python train.py --n_layer=10 --n_head=7 --activation="swiglu" --rope_fraction=1.0 --attn_scale=0.125 --bias="none" --train_tokens=1163000000
Each number is 500 + 25 x the weight over its row's rms, rounded and kept within 0 to 999. Layers, rows and columns count from 0. Numbers have three digits each. The size before them is the row's rms in percent of the matrix's.

# layer 4 MLP down, 448x1216, rms 0.0906, rows 405-447, columns 304-455
094:454494484506526479503511505559533529491503468454492488505535531525535501485486499476496471517516479501505519548448510523489484487502515496505526457483441476522516503528482484484489522514509485456513486498523495515508500488521564497483482517493469479569500521477485489487497456482458520488511487483469491513515523532513538515505515502541554492509547510492468530470464453476469456548506517488496500512509522502508492527504537510520440510475500499541520462499
099:515453512507525491482476520540502497524458504499476530521486481528478479481540501478506488510478502498521468512508516505448515506469531487512526469502489494544536498475550476491498504509487451480511536469524502472458487529466480489488500483474528512480508472494523495510550487455513537478492443468493478469473500531517519462494495486510532498469529482467507476497519472511419475512527474516487510466541494470510497521536493471519454546532450502498473455520
101:502502513518477541439509495484551529510508462484512521503485473497482483497531474537510487488505489520505465532448471447511458500545515476478492495496471495444497467509517517483510495486482515478496456487500523506474525539510501526500463489536479477488424439419499493516524494496494502509522517511488497499506492499509506497463540522528538530477538562535479519508521495523456483511490527520497508525527498455491497498501521458482503531528485496503460518524
103:529467473500503506498492502477476462476457489512459494502508491452515508500508449484486509495488517483558503505535516508467486500482488496478506497507498478495434493552495530440526495466457500479522472466543503510504499480501517514501470501472451535450565513512513477545491518512459471522512503523488489531494490500470453510466519507533503441521449528554505514498496527496513500461515522551493472480500456481491489527458496483511498479457537473530529483496
103:499492522542503453493515468492506504517448531513527480520528520541535503509462513532423525503506489510497493528502506522506486530452536520450462572507480524498517519484513498496495527550504527491437504489433500474496510440521501474465554523554486508529539486521508486527509503507587487471514507468503515470484487479443499497558512496468489491481491498478498481514522491518527503478517525485493516536485483464516489520537487482465563478494495473470538489493
104:444473520492483507528523504518507523499532484464450480526483498480528539459504490481451470458508491529517490535465503462491474481512442475537494509492489519512494476481491485491480542511489486490521489502507468518506494478492512532556478462471513457512458487519486508530542498462483487467486519525506449465476486487522489479517508523511526494477507528497499502496472491448497487524495481513474500515525558494512492499522518504530479502532506482499466495479
100:524487472524501527532472509495496488473527508499516502488498473480495524500479518528511527516456509523508500511482503518519524517542522456520500499473420514488489518496512516512508503487501505483494494507512531514510468522483516483482465406486507474468477430516539477489506517523477505549508499517472522539513521491488517500479532478460524477497504510479559501496502516497494484433476492480488530516482462500509483501499500486497429491488491544451507500499
100:442515560522498515502512496463509481436490474505505481453523475462513526510464509491499492454479521489540480534488520438542545515535526511507544507517454529561484494472475496478459494487490485495470561453487522545494553507473540481480531525475514495450495475486519488494534477513485449513472487491457500502490474531505466532496536517465496503494487516522496505496520504476489490532507498542530519480476515516540509522504499479487489485550492524557514464518
096:467524508497519510511482521518522514500480497480485517507499501469464514513495520493500504507495505532532508499514566460511523513474506500501465458522507490540482513490455519535518497491503514538506501487557486516505467483497499534502540472506498507507530464515512532469521512490471538480549459496475505506461526480506494506515517536473535516507455483511484474481535479532512508510501505511512508460544474454499552510527494501538502492497514505492513508476
101:463490514550496518492491494499507459552517498520467518480544503505488505480509512455492483551512473507471516555557509526500543477540515505517512522478497546513498549520498489529495505490477504520497511535508484458514506492497471472525499520505504526484513492503528457496483491507496484505499511516501539478495487504508457509477482538479532495524493509438460493441534470496522468516510527543495534458513510497476488501516514465483484536522506499495499490475
103:491464501508482489474475494508536482491514518518514465520498479464499490474489468479467540543454466485533495531476492476535520497506490515455496483543495491508533482493481517528495525501521533540507462520482466530516506504500497504539545487509488484512468503505499524502506505487506522545484521462437495513512577482508542530543501497461516529527526489494528494492472470506514498501502499501492465505508485537504510500492531472478509501518454522529510544488
103:506493515474507495476491502509478465470497465468515480510544501506475511498485536504498460496528472538492536480505516447473501464479535477532486503486489475528501495549473462494514519527457519446452492469517496500496480488504504458489470504448517526504496497498534507511495528513460496490476496499573498495469526532481492488504400483505497477489525453475531504516465536427470441472471441488553478512502501537519556520521481448516546496494513512565491462485
100:505510511536502487496513487524476479545494518518509450510501500459514506516479468496493544468498465489483526452521467495512488461489497521538518463518516467452530517539496519506519503499511479510417519559501456492473498468461484478447481466490458531478488476515543450465566507480494461515489510504493513513516552505520463483495509497474490500476515503497523497533516505482581511524484516478512513485450497531515496497491508501533536499467519488480494481529
102:493501471478461466516513455449499472500495453512500489512512484507509482449493458473538488506498506507495475490488557494467547510522502510491466497511544484483491453515493480515510547504472497527504502500521496493479522513516480527542483518485468509510497514499530517468467489535497468491530505513539511519496512465508488522549476515501484520475457472479503504524449494457488550545513505503457497463505518508483528476504493451517524496466513509458508475543
094:496506503485497499499502477540495511503518520486541526499495529507498475507477475551517465478507485488530498523450481507498510513497518508492502459485512490473495526482528541504495479446476536502510525496503464517428528517484472464488517546499533493508511519537498492523518489467522530499514493539526464489517494453465542496504458520524467489500506528494449484504485513460490456501483518548485479487489532505512500468495468488455517474536500470490518557505
102:505497518463525545482511521495512504498501491511468497533528496513489501543494516517485532486500499488531460513505521518457502514496462505514520486476474519453515499486481503518508516529501403516471478498504475486484490500474485533536527515480505548501493499502521469578522529556523504480515468487501494502487479525508463514489519495488526494559447503472525473512525496517498482504506543542492514522478499517462525487484493516484491515449493495496500484521
100:555481476458488467487504503522493524484479504477524500493540517473482492489482473494491434528477495521504462494491504516492526511531522523545509508552512504545464503477494465512509479516522497487460517505458491518506508493476464491431473513498514493426461512421475499494525512490493497548515517519529505498484514486509476453539512497478490556538496486516477525465476538461547500486477528488486528458485547545476504491476452480529504472436498505500507480497
102:518546527529514481500495488509482488464519527488516535434490488514503490463514508506514518494544495504497495463497479500545465536511500479513517534488535452506491472522461477491516489488507471558545513527534479475465530517472488474484499507500529514492531512519502501514481515527483507520500487510505474495517534478470464487495515523511507509544517488476506499519451536477487503546489521470511502458505490481529469487458500458476519492508448522523521505422
098:481485464461523534535479491516492491524521520502545481519478549496529486491493495526533492470510485542439530510497522473434463526506483481456535459488508523503533565483494498499491505501485492500519504479491509512434462508497539491484498533522502504528504484490462529518506491509536477489485483481514542547522498518455487446493493527458519500531485533467495498517506557491511483486473479462521541533494520478505473457528507519484519501482523451522480489483
101:483537494487524534493475470536532505463473463497503524507489492500479491505467491489522461504476506492513489518509534457510504522509492444502532483474540456499534443506483484513522552495514486553513554527517503496498526495536543535503508491470464427552535512485516486497522474588473489492552492522532500531496505472472471523526498482523496477494526512513478533547542517443528524543510517528498450521446491466504513492493522497501461485477540492466474535462
104:488504489512512513470496503468452504483528516519520520545487464451548491532557473522495477474486462530462493490530551555497507488514482501523462497503476495481517493489501522541551520471496493437510498506501464524520508489484493493518493474552476499448463510507490515537498496521532571539501524517482512519502452497518486500542488471489477451498501505493498466513508510516458487491510496528463496540479518505431533505495502471515503456531484485525473482482
098:553501531476462486518512478544524464517469538511514498503500470510493480501549527519488520500541464520519536510495551496485511519479507523474531514494443496468494462487519481512481491491510535502542521481468508518485462503519504478495520499524495512551537499530498517504502522520479470517525536472498431500469482499449487492549512515482484523465471566500485543481511525516515506505449528477505518500530517497513509475508510500535469523522516507465481522502
097:558462481499474496530502486513513494497517490491523486515531510520525533510455480518527484545490498495501510499512494527487510470490500512456567472489537497458537521515520499512488509532531504484540532479495566474541489478494480536514529483553487518510491551481546528428507495481487490534522472499502489496472471487513543514521514475496501512483553508513483522476547499498516525475521511486492553511465520500502488466509484515538515516472524510528493448498
105:537499520530539502525498524493496531504512489536462502517494469501450530471512535500498500495479519489503508522450501488484531482511534468481540477499477494475535483505580507499506499493480463452502477527481474534503491480521494584532502489520455515489462557514524515516527498445487458504466499526486497473525498491505528483461477498503514492498513522456499483489490491513495494477518516525511489506493497502490503532481462507532479486476516468509477511507
100:459488496507526540474536502443481534505479492473481533488529497521489482478541521479490480476540496491499492510458534516499513517457464509529475501488469491495508469503513511496484490497463478476538453478469513531504501511466494493512497511508496470481511477510488561497503505517520493510551489504532461475467502484459519477512523512551541517557523483488473530478501464467486518455477521512520541501487532496451526500544451496511501458525495521485457505514
101:506488489505512494528497474483525479517508497518506518468506491508528509479522542509539472506475469499501543519439521566511499505537518530501522455507500546517503504488507463479465508517537512501486516522498521479550496497496516486475568495476448535513508492501495494500483460534508527458515531532508507502516470473495466494500468538461501482526501482540496443534505556534542518522546515513502464474482513485507552499523496495488469528494486466503440481487
101:516561522480501496540480534521494547534535515498517553532503499454491494479485517481450522506510504459514471497480490478497477486525536497466516524505474473486503513497517483502503462469494531515452510508509470553479556511500493525489486512511528468521528513490524535490540513491498492501425530519515501535488508538465516502512505472532529504515535442478490472482537499493548494501512479517535483477486459499507504474498494538488516474496489482532535488530
100:475444505481497481549496553499524446525489492489515509519552478500550498501492480433479496474495530516481473525508518508501481494469514475542523493531491500493434526504509495505505451507489460497520534507531492476488500507522479525451501482472500494538467502499538485510522485503508507478522479509506474502505494518465441516517560505508512509501498564514501538502506509538551489550509516441494495506482520511492483536497476451477461527516482497488536515487
100:489550466507482506484485499494510526546513472512539470523490518493552490482512504521492478457510509473527501512493500521508520465462547442519443509478521510519455512508518492504506501511482502529483481461503517445509504500497505476508495494507524493497511494508543512529528498545469523483476522462523530478481458487506516485475520490520496509478537506505501522506536504488503476479509452493486491497498505557463535500511526487526467473500478494527526517454
101:511511488515506529518491478494481507482526500494528516533520525476481498567493504481506528520522492554536543509485499526478493534494488514461490517532509556441526490525435526502476496518505502516477479466513494498456482515491522494485465532496477535501525554527484483488478491555484490493452484545457514499505515512515480507499511493517494501513467492518510506478505479486505485503536528485506532504443467505524458496526485550483520506517504524491479492521
095:507503508517489448480493520497507533506527485470459517492512473456479481543512512501495488483524438491470513478537469503486504486508477491497492495516503487493489560492486496479504495534481501533499502492452515510502537480491513463469477506521515504572510501530514486482531520517492522498523485492477551481490496482501508536565464473485485471519494516500533497456495480501500474545549514526451497495477529543491509533524477476511511507493504474497485519479
095:535504500450432538497501473515465493468470524528523579505498530516507463507490498497472539548510523465517501480490510533452535493480531503514541501533514491451521486473512520475505514522516530496510528501499534478546496486477441478479447494484477503517535492500503513512525445496498504504514514534474527510502511487521535463526522511477491514492524533540474518511499509523506511483465532525462471484497499471487526502463514479537548555543486485475499481458
101:520528510502467512466480518494530466518479510508526542473543474503521456506459508497482530528492470513516523478502495492492507463542482454530529457500493516525496517502497460484493490525497537498524461482497460463497560497481512451471509545479446483496529500526494494518521524499503497519486508494476530472470506529544500510498491507481515504559579485518478517500513527574449539507489503499500492482561501433510539457504508532511557443482492511501493513498
097:490479504546517485517492495508482525497475466477520574474513467475543486544563489504509513505554512520480457515549486482524510485526470480511538484477512488486497498489493499446511498478437511496525443532495484485497498479452557498502494449526528499446521496511490487484536509478475501468551493472489526543500520524516503479473475513504526469492496527451506501514458492524500497483478456471501489527442465484486453486426473498464505492514512484489486528516
099:515489463417447473507470499533483515442535471519528489476504467468520471482514478483512496469520509475520492503489487468508538488501485522505516509519540505515508512489502520542537533484497518485514519485498502532537535507504486500473463498509533495489509491491489522491508482476498476501503477492479545501509501499483492500481493517515502526509501550494511511511478503519530487505496495485471502482462506522513511506481480511479566502499510557534476487510
100:473474475505459485510514504493523514534493498420471471532533481485486534534499474486486520476504535498515502494505537512502460491492471536505478542503521497490485534527522485512489500516519502471522503504461515518510469486551479497506455468462509482508476517524478505504486489468506470497467474507520493452504505459478530504461495491506517526518517515511462501470514496507461546477550504509481474534449563507518491501525499519528499510489500480513472504475
095:483519518507479510515513501491500448523518486492490488562495491505501509510504479507516541537499520514544505473537469497485517481492495496512489541495459520429492497510572485530481479497498455455455476478493501486505511484503461510475471506490490519522522519531508537437495472502514536485540502479509497517481525468502497551504534506513531452523490488523523532465503515518468518543494539466481477495494499502520496468495497476498445457501493482518534502489
102:503482445509511505465481503530508490509478485500479475527503523478506499495556524491532465482516509522506505517480502486478477467491474528482460500478480535471509499536489479434519560483448522531460460518511440529503523504526530449516513462520482496531505502515477493479514530515533523523542508532507468485475483518515521514499508505507467485464534499525502497507480496486529477515468470491489463451492495429457498472505518486542506555537487551510502538516
101:537529449496527500531498529517519520497461509482536453514536528474500533500494473522524511508532530563513474495479492534458491487504477507497545475454514501504504581470511511493509515496545495517538483512518513530472481514503476504494536533512530553487501516503481506486519498544493474532500517555545537485479480564577495513497506502512458530525468503556501547534513457521516520489507513496520485542532522502459529500526530498459487492536521538487501470526
098:531466483484507513518534518522532488495515508514486475502518490409450497515508499485501480492506478503478489499506530460485510542521497528471501494503527484505531490505483469513521546474519487506463538536508500517529492474487478526494453512476474478482515477537521584503480490520465480517499428450546577487461517504506505535522563490518533456501490517451455472508475491495528529468488521512492476526525516486533498472461466498504499461504527502495481513530
100:507482470517496520489502526491503524518533524492522503478484527456529552518494489510446491492506474477458547532522524460488463511536470430560453535480462490502468490487489484508462494473502490509506431494501487530511485536515504492507459477436483497483446512536504494511484526494472484469499559482538513530563483475554463515511511523518496501460536528508461491502486516491505491482421485504512527492480501505525475459512470532494505508523523510476488503497
103:505503535477495518501509530528500487481471458522489558504476512502486508450465460474475488510450539484483497430526496506482512504534510512555446492507490504472515495526508550460549494525490470510505523535451507521486476537519531515505516561451474518473495488481520471537503479478505509522516507504527489453465473528469525477518471525522478461525481484473521509472430535511513534483501453481489451484492500478483491529494555477477518462501498494491461524551
098:514488533525477571553521483459497514467566525544445504502523482490492480510508476527504530539503470503576535505495501478451439485496500537540517480495503536499503507515539489531500488487486487511488471453507519500502501481446508496523504485486480505544478461489480511518438562483512461507488505492502478494471513452473495488512484497494471529513485488476492503480512509543517467470512495506501513522505458490467492499492485478483499510504499509523541484538